config.toml
n_layer = 15
d_model = 192
n_head = 3
n_kv_head = 1
head_dim = 64
d_mlp = 384
vocab_size = 4271
activation = "swiglu"
norm = "rmsnorm"
norm_place = "pre"
norm_eps = 1e-05
positions = "rope"
rope_base = 149000.0
rope_fraction = 1.0
qk_norm = false
attn_scale = 0.125
bias = "none"
tie_embeddings = false
parallel_block = false
init = "normal"
init_std_qkv = 0.0478
init_std_o = 0.0
init_std_up = 0.0478
init_std_down = 0.0
optimizer = "adamw"
lr = 0.00142
lr_mult_o = 0.729
beta1 = 0.9
beta2 = 0.95
lr_head = 0.0143
grad_clip = 0.5
warmup_steps = 213
schedule = "wsd"
decay_fraction = 1.0
decay_shape = "linear"
final_lr_fraction = 0.05
batch_tokens = 16384
seq_len = 1024
doc_mask = true
train_tokens = 111300000
steps = 6794
dataset = "wikipedia_en"
Each number is 500 + 40 x the weight over its row's rms, rounded and kept within 0 to 999. Layers, rows and columns count from 0. Numbers have three digits each. The size before them is the row's rms in percent of the matrix's.

# o: layer 9 attention output (transposed), 192x192, rms 0.0587, rows 10-13,74-77,138-140, columns 0-191
# v: layer 9 attention value, 64x192, rms 0.0984, rows 11-13, columns 0-191
o10 088:483538491568506501518471480507496505482514515542553482448505495470451539500531462506500514571521476527506563545462508507479468475550499440477530527514543407548456380502621474443526526507531541473483482471515477493524401525536502526550425556541466468459435513509546456479582469428500513488488482462569419488469520404528489520468491489408524449418507492494497521468495575415485438477547506482485494524527460436473474516493468480503577424500537511492470577505472504416503474432532444508464566549499487499547563529460470534440530505520508459520486440508484479464488485462499512444
o74 094:477541541493515490514492458488503425511510455530531545416527537467436534466564458584470531540501480506427571471462527532520481428495474524473558525580523506558472406501517520475521453507515511515523482506488527475510397473540504497510473561528503501484401475451536528527587382422452478424487511465511415562484521421484444493490481534422564561452546484473464538448451543456491509503522529503504524506515463506424494492528467463488563455520453451500422563442500544432473471476493465562487540503494518497509536508553479547459510504547514485538539450502481542479542499532496499477
o138 109:424549488531537497469488463508501459448548519552551475476497492486478563522488490486495482540519490527479534543464500524523460503530534483475537505547516431576468460498529469453508459505516557473536471447499496533525382538530509561512397514559453517438450538496505543481553487437422537442480460418573488478471489451538499516493474482433550499425529509481436520431507543449468461439509512497477515525489446465464495498482426459465590440484569547534513531506480477454526448432501489502503630571517448521524560536475480545453517480571496472461475460478520455452525500492491543428
v11 104:425551546538571518511468468512477474509459464477504470459545584487524503536590569539427512515530538484486547454451487503530464555484466513524476504550528412545427495447529492485511497544447515504513437542478550476451512486541559516504478456496517487477514493500502475502504504545551524438504502466549482482478512448497508530581530461475567492464466463488501516564525471450514511580489531513551499473477505492377502497524497509433544568556526443551466505456492465482454475560561440618452491491493511482498603448455493490465496495435468430566531536496510493547414408508502453474
o11 100:510495545504477559520478453432464483481561526565495520579486540530492481592562530534433532496519522455441558417503520495499499495498499557493534491555489469521450477458485470505470450551497494545532469527421515489462537467543498397571506473508512600514463527578591494495484494485495516467529515452498482536477500490539522561458520514500488500495477448487490510497496401550509475538492556540472523507478498615498576460486572469572588541546485433515470527445508458502484564530485536526486542485467528463484473431539511499451547422468480531575554535522486536533459436475471472571
o75 095:482488509481468540505485457399429529474589528490509508592540476515498471568496503526494479479511482433444540477481542515533493536507511578453520487542476507551474489435468487527506456540499500533473430536421527555425537479469512389533484449503502559562427524564610492559483507454523563501505495450455494522483534515503504511438466492489478508500427464507574481496490438498517475570449502544477483532524540564531567467442606498527548501505492460517497422469513488522511554521503543497471566472461579483495493459575549480429540456502483505505498571464475537534459451462490483479
o139 121:495533576504519516524497433450472490483566501509470538568494570518490488526561512532453536550535512433454516425474509500515477466515485555542560510511443495507449496472491487480429437533460494533546498575402523522488524447535488415568482517496502564464503516514576465452494499483523531441479531439493423580489470461518509572425505480459488549450476442506476513520501399503525497540459557526486530483508520586503564460492545452583524533561454415497477488453496465530456545532431501542498514477471518450514514452536533482407555458476434526534555495476496510487475461513465459543
v12 097:471386530437594538558491456537471570494508573531495448458475563488543471542488512598480453478470451492430478498474442402515533557494518492427568467468588505497541503450473524528557469482453503530500495498508463483571471477470465548492466519531515568481498531524567484526526534451527560448501479436487541498533514448443457516552465478523486510523541491499538525524484483572537536525484471473489498503500510515482538527418507508495449564448515503548483496461477528448485499531479454488517455506497522556521497487502519444539531446397467460563506490584482461483439534470510520373
o12 093:542541523448529456477552407481523445492485497491547531487505525488504504509503502527497461519527523552491406467405487486501448486466483478462513519537475515377492468558424511506504459476477478517524539540524460486467498529472473500524528559490487429495536485537493439433557540422507564517463555534521484605566532421544448483508512474490558492498503503476502541509478512447437492578498509517510475518479483561489554484552413500504434483498470504510501473532574494535561518579452451574401515510485552485510522457495419504462488497459408438559492510467482506491565540494521475405
o76 075:526531527476495525493547419456531470438500494513452479553541475490505618530494435534513522528569537486534426481479423484512459438460498451465474474550529497443519520501406496499523463410473465508612449544532471501475532586535478499520482538490487444495530562505521470475511550510516577542536504473464569506543475544528483540474506522514498437470514525497461516503486454483542528640516516468536523511463520601521505495531453525506449496500522491484538519494495485473558440543503506524431484511481533506504495454525446493441470504512423489569549450489464469468576539451520528384
o140 109:516549520455561441502550442494506480499493512490524542507531557494480476482543476542499451531498478507494454483432509485474449503496443486518515520519483481327492450550472499504544466456469515524555500539491452538499540520484478508529498584478483464551543515505514455420548565457506536529489565481541444648541519435511483555465484464462577494465518540498537536501498486431466482512482515513528464521476483546475519475531443481496439501525491526525499470511563506519501443544500446541405487482479515464484565525464477530455501516447442405531541511448476479484556571496486445370
v13 105:585552533546456500506509405492556456503481441466480585507513430442495572555568585497420574491554525526567483452537412481516501419468535523542473480515477508532460515493477469452415509464494492492487514518470478403519590472570533478498579519536461481512490496476487443516476526556499465522442494536470481420490517541497511533467501476526467512472396536508507506443529466464494493524578516498472477481476439543536493519492530557498515449513485507488533524522503424440542505532556522566498507466526455442467531568470469471471510466456519581528550534533537496482476441492455523528
o13 097:501514481584446517528496549451454516471522529561492527472547445558487508527531453476524509555482492456530557497520530476521534528486532554589529467425559463573481469459443498494510514542492531463515508440442473503498514468561488519551468513507512513572463527467500466547423541557546497526473501476528482441456528518491578521455514513518471468489368567501517489522583460429518454408506472507501486516491558377521484504453494464460540438551538455475514535422391493429522495545578557463485515463521483527504513456449569471537504514500520525500514514508431477502468460503477504525
o77 095:484483496518407509517492568499457475539538506495499517400576506541486478489503458499498446547428529477508533493505579486495517528517509622625542557465541511553531489453444514469493469536474502504467539468489472499440458473536514525511492513517531531587460512452505547507459487494529481519467535484550499494506532485478524469445452537491517557533477531526523484482547514473475449347452475526528502515541530352487541445491498450494593468494482477467458475438397502483511473557558462501493522492536521526477532462495560493510481549494535489419490533498464568519473477529463533534